From a checkpoint of a small transformer trained on Wikipedia: width 224, no biases in attention or MLP.
Each number is 128 + 32 x the weight over its row's rms, rounded and kept within 0 to 255. Layers, rows and columns count from 0. Numbers have three digits each. The size before them is the row's rms in percent of the matrix's.

# layer 10 attention value, 256x224, rms 0.154, rows 109-127, columns 112-223
116:156118122115114194179113126045161173119100119121171110119156128140112060132125108166122139167108156139168150151125108068109108134128093143074058143096178192133131123171155174149154148174165084107207053133127092079127113075098129119096129127064099132129159109126131130113186144135115107130168135085113137098113119116146113131081159146079
110:174158136170079164067092106161140103095066206149188174104097143146173061099122172142145055129163115129124109108060141103171179126110106085122073125136147144108130157114114153125119126148135110113154098111153155122104118141079118136085132117135126081136095161156110155182091116127149143191141094119105109083165064093136155147139165193144
112:118048092141182176097157068212093067059118152125146125122174156186132171122136116071100153142127093149147103184153127149160159114148125034103056140149186195197165131157120104122167132159091111107082150137123141105121107167113121141114124140165110153145169139149113087121140193135113121136099116165156132117133184200068128065160175094128
110:112151150159064114220113151170101068144177167178183128083152130184113121170145110120080127115102157119168126157111082122147082129134134135163127131158140142172167048112133220190091158153093081139111206133123195036147076123224123099180137097082162102110132096138091085153115140088115128143147149132099147089143150144119107103123159129115
108:171132151134215070109068124174199169117159117150053132132149113126132077123149115095112081168145194125140155124118130144072151151136188185116132119174189156101139121045105157131075091124128157053109158155127116080125105130128182128074118144087075167141110134115138119127055121158113109137075127129145128141158100115159119169127110124120
111:084091114133158122208114134174150149144149137132101091071139086148132202121141131097065049108193126085139112119126113128101150117139142130134120138114105058120135081068135101149108151103083166141106081129179114133171121166126087138171078157169152149072073070163166153162071159172152162084162114117138063132160080069164146142146093153136
111:112111140134148124148108150173195115192187122073156055065143159110130130109127130154183083141145058145124119113098119139077129116115099140174088108140167140152130173151141111129139121109111123150174171134189151164111103116142119099154133159137122094140149157093127095162101176090134207081122104109071126075127131157161087140172096126165
105:153168145115094111132131214136099138141149115172089153148094094136105098086143163119125097133105112134120141080089158142116133227102163171105102136107073221053110132088112134159123106197135085140179090126146105102149149202133109139114137111153148108148102151129127132125129139155127131179091106123135103126113095112137149109165165119104
112:157114072112108142147102127095134059175101121101077117132155100111110089049121105168176143104132166113128157174145199153134121103130050202125102166132143137131120149160103134148087126164119159127119186158098112057070105122095126111140160111186136159095058070097131121130157130153120097142074139103143125105140074080149174130113151149167
112:151160111128119115130176138101115165158201164109109059151081135184139095175131097146156144108174095159094042159058148148101101135113132135137085121072113157137112112077160138141094107127122167125133127120155175114123152185027096121156135128117169093126128091172125125105132128096158076121116149105113108216124084144090117028173173112134
111:092126078144103103129105121123154088075124173158119087090126109115177107136124140119121192126164117130121147091152084111158108153100115127149122167138165164110123139103113102136152120067107156149138054042120149127100099103175125140122120090119094130094176117199105152167088103059117051076151091120121151132056132115143140136121171127105
113:108215143153154161159084153097160093087087085133104136151095158159105096155113143074094143111105121107120135115128172154096089141135150150152118176135140118122133080075107124154134115089109097124092117139161110055132142192083156124124120163153171100153157118161166164121184168034091186128153057106132114100182086200135099127128108117188
114:210125151134154081163104159139125139144125077110074191180081181126084147129141100115076099098143151127148087098082103108147056137135118120118073144113135187148115123082141175136125138140108143117140143142137173130113155176156128120108088100193140104183086174132126113069113051131110114210063082097134190110094149124124161174179155122170
107:120156144065109079143110135170137126126123123139104112134148090118107105156138094115145126176125082126090119203164124097060143059153145153067106096107163159081127160125146088168149178100130168176120159138119132119180127160175124115099139081139092179164146143146161138156099107105165076157117111099185100085080135141144048190136145123108
115:082150127168163140166153201118157152172116129150110146171151102107161098136161113211128164113132151118071093148141153121127126083097138144065110111111134120170111112142134174072169133114143070122069115114131075174095106132118127116166130111134164099171201072134130179215144099134102149079165127155142120110175185121086122125171088103113
108:125121141182077146117130159172153102190153150125161139107114125134111118085124119114058190151153097105122082164134130140127113089154146080133137158116121130052149091183184124123113117148061105142153147147190119111079109150205068116066095139100155135144147113105098067129145127123219141105177105194119173179178133130134172120094153113133
121:135077131127113147108191134148115147134196049150068129084070142161140087107111115110137071126100105119087108154111130192098163103114116110109156173091117102120146169138090071076179125153101138126093142102150157135068219107186120117136123119115131093170091139160126104124110193061155122144247127117113117041112123142094108151125140099106
114:144150146114153136117132103163092091149127059123113123104126132154143136128147172126163091056128099151060145146111133105097124088141157138147157158104117128139120201078169131149139159151124105129165105142141087130173152132063121133168135102157126149097172221159148135136090129064155053112145116110097135099128119140092057091151143170118
113:099092108108145162108149130056175143086101082087099087131111108098117159114112207177092083116142099115127175107076135143145181121100090165118148103097140114166149112176115183074141130148138138137081134099148153086233117198123136131120138090148121151157140166180122167163079138107129162111195136062107139127092163165090134140126138103124
# layer 10 attention output (transposed), 256x224, rms 0.134, rows 109-127, columns 112-223
111:080096142139106104110087133158081115129090158181142173190144144065138129163126167148183138113076089160130126165120193179105143184143182064113157105130082132171118134110040063134141139086128155115096139128157157088122087135149134125134159139158111190170084167124137154156092158142069144110150111163119128161105112152154169161129124179123
104:083078098120100099141162143130112134167159117128134065167149108149162179157093125100131110105113157121111120210177090135161137119129154127162192185149098123168162127103121129172129149104136176149133137154161098108144098099123113047108192203168099195164186107101107161115140136159103114080134114114137160109124144135122110150117035099157
107:097177152102078116200104180127129167129110081120078145126141113064166069104112106124111108147150114113096129138144100140146135104130171152112203121101120064164076151132152168075080107157155143076124142113115122147158100076076107100086123134065154131068118168093117143118183111151066145192117105163169080126079177071102088095150125097123
103:091128131052084097069121121102151144102127065146087185163153110116195040125115151092186083153133136141145108117087150148134119098122190136093116142169161154129096112104160117134142157137171172142146083116158161180104120154093156139076097139081163135142096113154158150093126094096143148124194163068071144077141164067158084134180113162185
104:147135094116131105108135120129132181145062160125159140154157130093181185127109104132182095132109076124130080114164124123126071107126112160110093104093081055144154013169128171147143060160078117099166115102147114124111165162121089137138141192123096107118103111176149117141139152094103153077173095089139151121110151101112122171164117133170
104:127096098073123143066097130174110097100200153095134084092136104126127069128145140141084142131132107142114099088158155102112084079106099203158172112185172099127088118132159103110164141222121058118112116132146073155138132139112114053087147077088132118175076142125079103109145133092119138116151182124157184146119129164157146092178172103152
105:147143077097135123098194087166139148131140144108111138134177083161149132092163106119174137186117161133141091097144145045161197144107102181125095090135136120072104057173125117077119128188155170128080133113066139145131141082145133128142131080135118147145153138147125130073145094122146116163124110109154135148131113132101118099129169099172
104:111145093107107170181159141148098093157177133131165116170098160151094155106135157177099092156140065083114088128158129097132104145155159039136148148160174053153147111093141105168125155118127131186138156096126126128135148044158115121088144122148080185108063122126124087196185151122106103142155160124086159110185121101167129149149163141114
107:166130141088139171140137144108125114092100071102092182138145162130111063111117128086124129178102144117069086181128127182125131109129138125126134103140108137132107069084120101119137119133088118131192129138200150248133107114150149117143156137143119107120189172089129122159090149120143152076154082180081133130113173182103131087118114181101
112:142039156060148123123130148120146081089144146139153141145128114128138114157108142121146157076088114149160193080123102074106140099118199114226115127147121066076143157119092121115104155181149104121152110115043062151145117183174097130096095172138094081139115094127153135132141093179108125139138100149134186105200081112156156158099148110093
102:191159128056108079114098044148152154156136122172136142159137116089107161114167144113075095180110135129113106149063165166161102198129137100145133138084098073103147129139054131152106093163172146142111102185168130157120088133100116097110154109186116086137143097162103126084120111146114182181062115102164156146109089140111081056132114156135
111:113112166093076111126212194113089108135169091176127099101170125149225169131145095122106129142142138100125082082129067142079101158106127095143151134136104086146128121141135161169135101107085180084105103081107153194173165166175139076140113073140110094146123081091092122117087091138150103093113133119121133127147100064111101124122140165112
105:092131098140120153114126127083175094119109162183140090094125064151128105104112149109161166156097164091089135162151109062075180076099097116201155111130162058148141146126147119146148146175157165121146118145137116122141107076138177102153054157150102122088163150133119164168138209144095140102153107136109097171118163167183081110132123107114
104:225085141225136146128103098100123134122089075100152082134109133170143150094153135134125140128145146112158093088093135094080146163120106099130195156145099147139151139103142171111105137202100133114151135157102119120180169169104136128123152118098091154147148115129095167100113155190076093075117128134122099129136134118084170132111100178179
107:180179184124122101128088106136140174122072143145094187123035118152163095172086144096139178139139144153155094116165074055180098157156125126131124184138115168111151134094112134101139104129102162182101160109125126137103082136116112085092099127130071129133088106106105046082123175098196139185161119109057105161140128112169149180084157105122
103:138132119155104130143145092165150073125120084173065119145113162061125143152090123072124094110141135187132181072175100141149132144123121151147123105134181130101060102097121109156126088192167128156160110097021170146116145090123153086148158186113076129119180140157114104147121108106088153144164141121134089099107123090162175111138118154112
116:126118137092164089142122081149072170060051143090140139081118115139103148133187138083107084103126135102152148106166137148141101121074107138139183117109132154094102119135161150157111150107117144171076194096075071123202101107137136123118117117081127166111118104127130142156152101151188101074147105100159134173090117140137197125123102133154
104:124146092172106088118111109061086154193127123088122097138186122184143152106143151153112170124157148155113163096111089093152158157063176153048169142130142091142116128144172145128105160118150112148075154117122157108127121081108148127132120145150094111131081109146125178106146118121176117099148085111155165113120114103151159069078102110140
110:146151107132155119147126085151068147154105151131120097107140166108114094165154099123149114178081154121140115102183166169172154126094164082157189117142140134107128125146077081124120178157105154137074157140132077140069108190134180136156122186111089066087092120120136093110140144124145107112136154219170141188178111089161170116166104129137
# layer 10 attention query, 256x224, rms 0.137, rows 128-171, columns 112-223
028:157117160147157123123167153173142134142136125112088112077153125150128135138144132152122122145145088123137098080148085116110131167158127088146205163145114134086177169114094193150150147089147094129168105118175118118171115093069126074076137127125132096102124166093163151133131143079149106132167147152159108128136127076119128121192177123140
030:144106116123109182132079139102096099113098100154138087133121148089033146170133114090109166129101124121128149084135135079125114076156107118184183186116169148096144132094115067098155159170089110159157114121072117099118095115168135162129125141140104139120115112159110131114149135112103065117089123140130059151101140188120147134077125141113
041:135097140161136101143180131158106135134124163086080136130159114180182087102114128202111163115173088132143117101084056158092153140103166095099121104131086155069109120124133184162126068095169142120105132107081123163157161153142138073126131117159137119166091108156117104105166125150096137138103160136132139159169125113151118098147130115155
035:136123126150136145089155121150065148129120140148107144134117152162171119195152182136078155134166101135079085089145137096127168184107134134073141091102111185107132116163135130168139118143078137141125105105076104141111142117130115034123196167165167150111114137191168142084067153182165115143149082126172094163118095051143084123133140087130
047:125122154192144119149182126148123139079117116107094118126131078187173076089113167159113159125126126110139146111119124142101117174098114117117072093122120178132154128089174163160185127078130140100107124142083123160148093151148177060106103111165174127149155128101072089100161123127104136139138142152148115142099128107130145102189119144156
042:154121161113117125099221143155089147135137108103100121103106195178136123121141154186070142117159080163144069127131111112130161120140137076024148132133111144103118126107155140119143117151122146106114121112056075160164152114146135080149127170130132122145134173167197135074119142124127135142120150119125123167146149100212092126113136122141
042:093124142069095113081158137131117102161119120100122137150080192100122121148145138102122111127150176140106106143119140090113134128156106078126128101151162073135095115109135057135125082137138119134111133132096138107124120138152094178147080145115105145096130143139177158129128182127128099057122108119160084137140135130088117163101136132131
047:128179105102106112153073140089159127101106127138126150134163063109093148107120094076163104143091211117111144110140114130139090128114127160187107166109118145159148138131120144127071137123087122126139114122187182086112145108132137194088125075113115127123086096092059116151107141105117165136153094132127137098122099149039142117120123123123
048:144146154050124126110085171109132129121105094103162160139123115122095099145138095102162095157134203123125141125111131118142086127135140094194143141124105155122127159129139137108097130088094099109121124091137113114124146136162164220104091121094135142089104139163104130109122175126119142085129088092164066084122117176035185137088113106138
046:145127127138139106156101123113159133088138128144114107122175016086085079095085090085183132127083151082121162134109129162162120123087135176171092115096108125122154147125138166142129131079073139109144122147148150148093102125123165146079146076080136117133102104095066111123142107066153148182131132122107084102114104154082173082160095134116
052:096131083161151130136149101143153117110163147153134102130132140148187143135098171149102133140116110117130104119123150145111121114115120125106110123115125113107115135119131126117182157128182163141108115190100132147122129105115086042162140158107143106165141152128149127138115065151128121171125170202070200150114137105210079159138134139118
053:098136115122129140116149152118109120175136123121160175110082228142137194127154165164058130151146098137125097137178148106113128138144122130066137140164141126148108154122126087104170135142167096131101111118151130107128123137120127130152099175131104105132143154123201141131120124165116089104140143175137169156152174119194060178072146160108
063:092136104142144116128138104143129129163132145135151139138109182132184176153102158158111124152125120136125099126156150106101140126134103139077121141128165129115132140131118092115183124135199142155105150163124140148116115122129103072166115205133115118158126145148187162159112133157140110117147156153123202155124175138223051167082138152112
042:115148150060111148113167156144124142153131099147142170052110185123090131092200084151145065139133104162133120087156111133130114188151131126112119142142128126136099099130136112125127118120112131125133117108145126096089116138130187160106106147141140122104155079116194100098146167129131135086153119124216088102117141138043101143103115148112
045:119120131183134080114129083117148102107122179105171097120150073133142115163061182136157152116108142102119120130104167120118155068097139136152119100133197099121173138133087080114128113116171129115124128179135134152127116107123080087157169110083073136113145148143080133135160097125140120173119178169088165134110116124233116141142157062124
064:105149092117093118113166093126130149146166137125147151132104208162151135113087155164117118132130095116126110097171165123118119138076112118096094166131156099152115138135118105083178132142196119144105125158138151131089110122112108085144129201135116096148133123124159141155126080144132118135133133146128216142109164130234039180072126151119
057:143157136098117130156116124154097135142123054129101167091140177129114142109206081127141103112129102157143134109147111157143140173182138172092135116135067148148096092152169126181102155113105120144152104066149147099106133110142210153105157120138184109107127077077178136134135142129135147120145112119171098103120132124052130116154116185111
066:144128183106134123142106160119116130117131098125120134111145079109094120132161099107166127136146162148137155124074130135138166132152133158153136120109113146149115130123122104161085127134078117107145103101130124125161141142131172203123158097072110160125131118122122098107127172126128140140118144111164048107132085124040190093174147131118
057:136120101127165154119112136080184105072115214112116070183166082120135089147105144071105163172147173059089109139094096113127137105122120122134146148135140163128143140108146138104169093101169153143123172173132149111126113136120106141179102110123087131140115160171102037124101130085127135172124147142115138171076141110097193125147167076142
073:107118092149144133114120124113147136132083166113173100170105132107159126169062144125127135130087122093121101135152140103090107112133109138122147135149168101142172164110121124109168146142172158119097144160144123183087125136131049076171083131147102113134146146160133132137142105126119138148108169125098190138126168140222101146092133122121
059:149093179119106075128124186111163143133128131143138136127154070055123130148143115123134154167125104168128135155118094121146156142098139072154102130144118174133200191115101187161144126150011142142112112151092046078170119150139115161106147070155111150125138143138178083111126160076149138114128118122140077116117133142071210094066141124108
090:096104118164147147104144122124151132167079138122144097150110080110124116123049184154103134131113120098130105154159145084150096134109135110133170111148208087090190141127096081087147099128136133140121135176118119159132113127149084064175110172154105117129157175167111147140114093131123124121108124141144169128150113148201124158111161037134
072:122129134177121116135130151142136116109141142144126159170107096162143105141122117128103140133136132108128126139180158139135112080097117111124138170110159131138079111124099087134118097103167141127128123133127100137119082133088089096128166097182155134162111184108103110132117153111129129111127145170043186127096129111234128164226140127148
070:134134135130117112119127156133161099118148108107132077156134118124138088125151118132084141096084095125128127171131094153114150128124153119163045133132156154145159138149097171114143124119131115150132139092072048129144117130137100101175145110144134101137157132141174143118104160138111159150102101092073149148138117093144152133093150135113
070:104134135105078145118151132154120153167187067143149152173103096186104120100126137164089130111125080142129161161127168125159146143109142086133120110133145078103088111168097172096139059141123101151109085095141101124160144152171135121153142176132118110078153153158138120119091129105080091188142125127114178107162101137118108183095121105141
061:155151103135084075188117166129154171083087097123095141122118153108121140162129101153112117106094154107108153098089131147126125146074124143124096150124121150200110169133077163134162121139156107120197134094092135120120044139154119108177168119156125125150163096102154128105098141094117103108118117158109076101119063132162127076255125107117
082:186107073099078115177145125129171108125132136146171112145110104137092124107106137148135182157110110127147107137170131150118169162118147132127054115140109174127086101129165116094145101093132124186107125139105078137148135141143146135193130134170118154114133128105062137135170126114131135184095145126120118122136121155123111108138103110094
064:095138080163159094075131117157158107080160126145129168129138132163147083104113161140110138056153157107084095151070126157061157165134105116162121075165129122094091140126117124113192145076135117060100189124183099136109166110098081111172109131131079114152126119158158136125096141163086174183125130108105145125136122122111092128214137145146
077:168139106157162109111113139124117147111089076154136103115182153141138146091124167113113128180163097164149153139175107127111100121170161059075106128112120104110124122146136146136078163149181081094102125177179125122075127153145122101082217171111160136126130068113104121133124164135169116127094112102191057124112146085108123118129112169115
067:102195186180135154171191133156135123175149149096105154108133125100126111135119097134142139142091133154128120165125139133123164148123126185108161163120121146098125149104123109102120087138125166140160165126074123155146136104117185146090139154141182154137159132147122183172127073156093134042156141117151159113168139081138124186056172094139
073:170105144102061129140209115126085121134149102124124106135097118149131138074113158116086152128152088067160138144063159126082081125143126122140102094126120105133105127165137128132101099124163118070129081077078095145159180187151102118215199144086088113104183122109138132114132136092098135121129121145138136109142119107159144100146130120134
068:135104127118150098134141172128103157115146109153092216156139123147149119134113129125092126111135126077153151179132102100094121118135114053104126177138183166103100127101136143150171111129137140146102123100079121147146118193193115151117138120126118112133160126100124172161135097113171109169083117125129163090159196127196130114208100110096
130:094077136132119109115115139130139112120143171106123151150169150129077126136166135105104104127099163173123100131112125093084187147148119113145151120095096111135184075118133129125111128165143121161176123116139142121143164125064112085125151115109181137134128151044125124155098140129180119147155172146094191113123161109198099141132126123128
138:147090105058120129119152131134166139147153169123171116205137152140084125155165156107094126169151115147137135128140134158102156115117096109129082122100163117069047117133129113106094051130140128082116132125124100115135114144131135255178126100127125110135102185154099103157106172145119159148126155114085178129133100114162145147078125098146
131:128138129121089159135093163144129145095095105144123129096143153159112116152106121106137152112109186159143122149156116131142135160115132115105152121077122128120117122140141156123098196146180116205175133127102166186119115137144053230115085231128164140129067120186123092100121154139112158108161143088097017132134089154112137109146102164146
132:168159135106124153155142128127100126139131122090106151073112124086159128172051133144142130159119112153136121167099111123114149125146136157150110145113113119212124109116129113131128143097070137143127104097126108133145073151162152061133131185115161133098129142101138138151139111122141143166117090133205108123107128148116088073148147119108
128:166099132133126172132187160142116154121176139098131143085158125131150134134255146104128137143115131125110102120132132113111074124136145112087148098123140107147014112120146148122161159110092114149114148130169140126087161086133140105093130089180129153102082077134083145127132112098168100141114175134091185126161109158216122148182124063114
134:103176138130133148111151111105157136127121135095156097123123134122147128120171077133147136126098131156095124125160102135136125115102141150127141158124137145185114105099137114126148143143129144107145112139135107131118084080132039163130132100138147121111105118144085145152135170135173120130137081135154097137105187127168111154007131142115
132:157135121120123116108145142142184148148151145106169134145132117131123156106009136131136085089182157188118157148178114118112120171097124099114103143105129128121083107137135133100160157104183094105164133118149133100137163114113196125143070102065108135133099136123088116168111163128142111136126089139096102143122148100104069119122135159122
137:130140164149113162095129144136161172148109130153079120108114103126143191107157103126161143083154090133110158125123104118143109103140141132110086151115127138150255150132155133129136125116162116042099128111125153111083149128149025187107176062147154141147092089137091149118140071098156138122156112084155152165117131126172076137136089109133
130:136119129109123124121150095132115167132157155165111151106098194160120152125167105147155122081136120053099072118161147076112143172096123154125110162098127121090149126125121147102134128110154126050130119141112112112107076102142111168149125180123094134198131115142143153153121128103132104108115092134055120117122168151147134136167085125138
126:167128167161123154099060119134090147147161102159134140095138132134143090116146152110128124155138134096123141131118120075112088131152131133093108103125070136120207113127138140128124179102154176242143088143108164158130155116087141110102189125113179108128124151174071155129125152132067135147133149161179166136136120108104097151089113097123
121:107107077044126134119138137153143113140126140192123160180157241115153097090056115131102157091090165152126116150155132094126145148175140129135129146096121110134117082139109123123130165133102128166150122142125138137103055159112113176152121132139150125114112174129115138145109163127151110106131120120112107146114130121120092127161116139117
127:180127116074123092098149102109122132131132143159093116145140185102130151164202108146107107106121182136145149153174101136129120146131131161102123094124137145136158085135141107123106136145149123064129117118092120102128134121119138059157119228137133149155125149158071142125107148123077145159151138082165150083137146139064089140084066092152
# layer 10 attention key, 256x224, rms 0.143, rows 128-170, columns 112-223
028:168160128091135108048077102118111135155107146119188077124119137133124136146111116157148102095086138121112152139092148131159114078045129140133118147106148140126058069120167110105128165140086133181121108122101116066099164138207153168173085103082121165136130090131118125140128147129104163066105108149134102123117101124156143179041175118097
034:093136140132074094095154104128192171180138172150137122124129089162131152072103129205137090087127142131128143166169191169147109175129124159136053090148096115163152133153081163133167067082102102151099131100150152175107108146114123129171220083162121082128120092111207125142130146118104108144156124111150216102128101118152088113173175137133
035:150174081137128072161049141172136144125115139194163078124146138133167108187138138106109080155132158122153119141159137104109159151115122182167139136106136146161061130176125087105112160091093148209137094111105148134175074163123159120097122116108103134108105181078111093134112167133094096076115086168137100142096142126101139082112148143099
032:139127145126109087131174138137146124116168134068178108149107134084109170113097111115129152077087141109187102155112161150144066103153131188157064141138181068132115124121094142106118060115170117109125133156109125098091119096128114208140147110131132082141088121128123133185169141035119156114113170130110184134135150130097146079120116154167
042:139129131091096093125128157140118150129127142157149095160173137047107108177151115099114149052135154108176109136082135112158142082147145151153101140117175137121072111134116108091135110140185134155131120126081093151148126145130098198141137117072098130109094172163128160204135131060084140068089125132064078098142122131112153116062105125122
032:096139099160144164137115135094145128136125100119135131117141131100182177059127133123160113122041122096107173096130149139124056066118122191159112164094167127165144144163150115145077131114111136064146142131137098122122160114107060178081095062144144161114110070139121125107090124165174133128148137111141160179101122104034108162166125113113
038:131166130138146168152140131114180103133122131134161171108130130191113154166113160145134121163134104175127121150208128135155098152096145097082140130110115139113184139143133160168142114115099120120167145129109160111097150110111150060094123160149144134150137123118124123081099123149157141182115143123103166121124072127163086124127162086141
035:139092151136108093115150141177109114124105127132170082130114075142099123204139123137129164101156124126177155162089142110145180104129136085140144147143120113088098099112120113138180116158160160195102127146074068173133123130092158095163099109047098145129156167098150151139217151080119121113054190118126063116159140148157128120135134150111
034:143151109188105078176159132151115174146109116164149089125182097130107145148125134105112133101164083142133143164108167141088144090124105146118119143148121127137156081136060119163143163158144106164135084148094090106144140149116111071140203098072134140190160125135138154154159098160085089103128134143081059121181090146233092111153155143128
039:111144117116089066123111110097070179132090178169096085146145082155153147108185155127097147151130086111148146142111138107065138115166121150149123159109070158164071105163071138139152196128122131166120092114086104145157134120124108133157177087088183163117137158111110116136135164151092114085154147136149123138145145120123142154151129169122
036:147107177098163184135158097080130107153112136031151177109125173105091125118147078124150102135083157131119101115162109124147137152117115132097122084156131092147136148102187137116122083116087133107115156112168170142106121128138150160126069173202103120100138141125110134106136135110152146143133117117171132126132114127064146125100107072130
036:144140151112136141115160139123158093121118143076153142152088113119122111174109112115169168089147142153137099126102110157159116164143148111108149092142174123111148165119189150117115073146163163119136178112136182112092184123137136144169087162147100100125129113119141156098127109109119159161083132117112133100089071157115109129090147093123
044:106123197180188129126187142139159114124146117092140150153101169067088114165109105114165156129127109137141124109127106148177096151110148110102156078166171090084139181139192149105066084130115125091132149159120146113095165096156122158130128136162108099103145105130114136087140091085135138145115142164085136119123081129074116118093112059112
030:157149086173081050150076131142097149138133121191088152176162093138136169166096168088121123121172142094122141162079147122096147098125141103139147153085146162153081143107040180158164164142153141161132161147116163149173160121165110141201168105083139145105136177102129161099178116135095134122150150137048123131145152151177123093139137151132
036:123133101155175160147169161115158098112101100072176174107134133143102111168156131098164109151075145147105128124162113132157085175116115113121156102133114099080109129128250124108132135104107132116120147135118118092098132076111104132084031169121125165152135136113138112144133144095167181152093079102130139154105096158111119147099129098120
038:094109148170151152094170137120143100154130149083184156145103133066136125095100126103127112118178138108135145137092080162138107174137113097120157132132157103096175203112173149075083059167119165075136153121136164111138163092143127145095129129154111116081130150154081120081141145145164148119111107098101180096167122138092128126145107116139
042:103153113141091154105077102122123160131177133147052099120132109150119168084128151132146115125164139103128154151066126147080166100151151170171115160093114130111116125107076161139132144151150135129154120107112104177156132151126119153112188104127134161130119167163093125117129139190110114082172142141182134114113173119140155116181124171148
036:197132071110090133161115108144121127083099132136104110125112081153158091135172135137121113113119157198151084131167101076101096175123182121111110183122108145117102107134099125133123165129108102166126066137080105108148098121115127130086078223122154129144122123141147146162130144129077135107120133105174069144103129104089131113063129148149
046:161105100182138087145168133126198121153115132106152164102140135094164091131155139162129138117075109144152126132197152143148108137132116082134124110170175152128163127172174099117126130117169151139094124175097078105108128085125163091089159210160127121124158121127157133133139097098110141141067109119118155101092105175137096111100100125128
044:161140129175150111122135149119145078134134144109177159148148170109115085139086093114169141144137108095173128120132139114127105114171117073087167101126148150113178110123158101127069116139140162126125158159118148123125117145116121057131154081134130126095154137121099131109142097151132130152107123126055160154176142157143103128087132079115
057:121124092096101085147163098169137154115127135176168123113087201178114137101150131120142173166089154174076082096130120107148139139149127136139082161147169102148045117121134135108124123093132130082127107124136086096120131052151130203143056111172096126151040104130125178157129099108111137148130084158058163128127155127108090175076100116142
055:102098130102141115140118135106166116085114138123190128113122171169113141111109128098127130124125114088125101086207094073149118144104121112106124123115138128130171132115150132103116126122165109080102123120170160138059159116093071095149163083175115147131106123120141100165186119068165127142055162116034193131086143179160124128158109094139
069:153117094192162145098156111147130135128139153124083119152127138088185128154094123150092114117075097127151116155133139160122160106067101152159120107135155153102076126155157110140132138136115156128129142140140105135140140146140143080101153121152162111084170128123105106133143120125141113160147121069095140120132151100179087135174150114139
068:181114150135164133119200148147130115187175121115116175160124097138121160174132137113125111169183120106156165120172120116144136158125122115092159125135084122137112136162138152112090145172145084173124126097123174128145145130126177116088179112111140161119193135110134130171185137148152107129112211125113121068124179143144127120161149197127
069:138134148147121102100135110142120152151090131156161114088155154145103086075141154125149130171103154169113056088166079100095104133084139125127093149101109126108083110118076136131156163111096142151156121166124080085119112089115134171110078128092176126163104120134067197124077148128160128150137083143158175097088185125092118103056121107121
067:070132170109150126164162096109096076158113123116129080126133122183177113124118148129139098118151141122100141115140083129149107116120139097138174095106115141112143160125158100141127162104144131110158186111073106059177148082153075093133088140152082112193142135145130186145139051161153156145127027141103175137150108145124102118046107095150
069:137141067098094101137092110189132127138157125132127082147110109114135155113094172130087096173138152046137113136153194113134139189122101107079081130150124121127109134146048161167135084147208109180105087095109145137127136138110127168200172122146103113119146143094066137108093153116071149167135132095158135082146127120143122129093111124154
057:076104166122113115068147135090113150156074131124115216118124115128111139107133126109142145129099126095114130129117134105118102115176173118065130134168142136099120117083157142134123156162162132204138083134079140125111132136108123113086171097122198108098135150209126139137132188152160104160119128115139103144154187125079101161080110149146
063:147097129157110128105100168106139132087152153136117129102101172127162154107115110127166164119065126106102102162144132104149175145167154136112075120115094079204115089113156134178164139090111171224140105103069134194118081122134155104072143155131145088147134087137129114125157200123138135093133132137187131123116127126129124178096099157115
083:107151169113141111155174156140140140099104080108139139101130145191097066143137113129181147143152142188138139115090092147137156153179124117151113112121105126099100133137117143137146114123160145171152170131111081130177158093117139165124081220128179114188079131108174165099144104124024093119154149163164160116121112169171149056127132128125
062:105138113145131179140096139143106142179069108108175116110121115109139110143103064125164159150070179190140200176132110145126171112129142092108116138074118091120119093134112139138091174122090109120184145114091122158158089137092158120054080123125202158111177128127171112114114119163139161121154129171125068161157085169154151099149134138155
066:145149088135131133110087122107122089124122143116110114161145102129120096106159117103113169136163150115102118151121127102176171115097150094152141126072146141079110206114129074106146151093146101178177181152158131105172176135113145199092101082105098119118129115117111088122130151131138190117170191153090148185156123107166127152117140122151
127:090091136147135122121133146147146116119146162095136159150160147130060112120168119100099110125085163167128112140103113110085188149154127113166155133106110111126193073114128151134114131163113133169155129125127147115153180110077110075115137119125163133132133160056137116147109145131161115147156150122098165115119160108188096135136115128115
143:149090099076128129110138121138155141143164155134167117199139175133092120160185153107107128162140111154151135117132132148106150113130101136136097127093167129085047104123119089112098063138120141053105112124128124107128102141137142255157146111121127122127108185148096116149099172144132164140122149111082184131122120110144131145080133104141
136:131140127119094166123089146126125154091095106152113133128143150156119118142123124107121152111096181148136124144163108139142144155095124100101163130082142124119101127131135168126111177156197124218175139135117172196135129136133034244126095214147161122130075124194126101096115139139125151128142142075095031135130100154128153105141094173145
139:159142118110126131156138152118120122141138128096116141099135124104145119159053132138130127170101118150121116159118110118112165134163120137164111144119117119190112098124138120140142144097060142144135101096132086123134077153161146061139118180114165124104126144102154125154123118126131136150117087146186120129117123150133094090132159113110
133:174110133135137171132164159133107145112174137093110136078165137124140119138255146113129137140109122145123110115130123112123074122133138116086147103122142116127015120126137132130157156109092102148114139139171153122098153097138164111084123106177115136104098094139086150114135105091156105149119169129112165133154109146168120136185125078113
143:100159138125134144124159105103152149131121139097146110132117141144125122102187094137141134121115125144096125130172109139127130109104137130122143159124142155165119124099123118134160141133125150130137115136125098137121077081130021174133127101161143127109099116125083140149143158123174119137136098137126096145107178124194110155028133156112
141:146133105116128115114133131132171139140147161122157128139147109134128168104000132129134087089175160188117151157174120127120128154101124119129107137106126121133089116129125130109152150101177096118157129130160136105136147107121191121147079103081087139131090131119085120168126163120142108113143089131090100142124167104094071131114124166109
143:118141166154110163107129147143148173148092130150091138112117115124137199114136113127162148098142080121097159128121110128139109105141142138117102143119130138153255149135135134140136115120157124054106125104135174128074149128148018197116166070156156150125081070127098138110140074101159141138139113098154134154119122126156070135132082111131
131:119118121104128120107157104129124162120159138167109156113110186165124140134150108132150125097136121054105084114161151093125143163100128141136119155112120119092144122122115150117138113116150129051119111154127104124117082112139113191160135174133114121182145116148147146166115117106133104118116095132045114111121168141140130134147090123143
137:172129147146126149094062125128109143149179108154140139093146128120136092125156152123118124155133123094120124120110126092106091139149132136097111119135068129112199105123140134123127171098143180228150087138113151143125137125103142124107188117111175086128105164184068149137130135131081121124132142169166186127145121113120108142096112086121
136:117105100060122145113125126134118123128125145196131140155156255123146124076057112128108142098108143166130122133122144100123138151182130144138120141093114108147121081129118096120128156140102126168146124131131153144095041168110112183162154135129147141101115157127128142134095165118151118093129133134125087144095123123103093115165121151113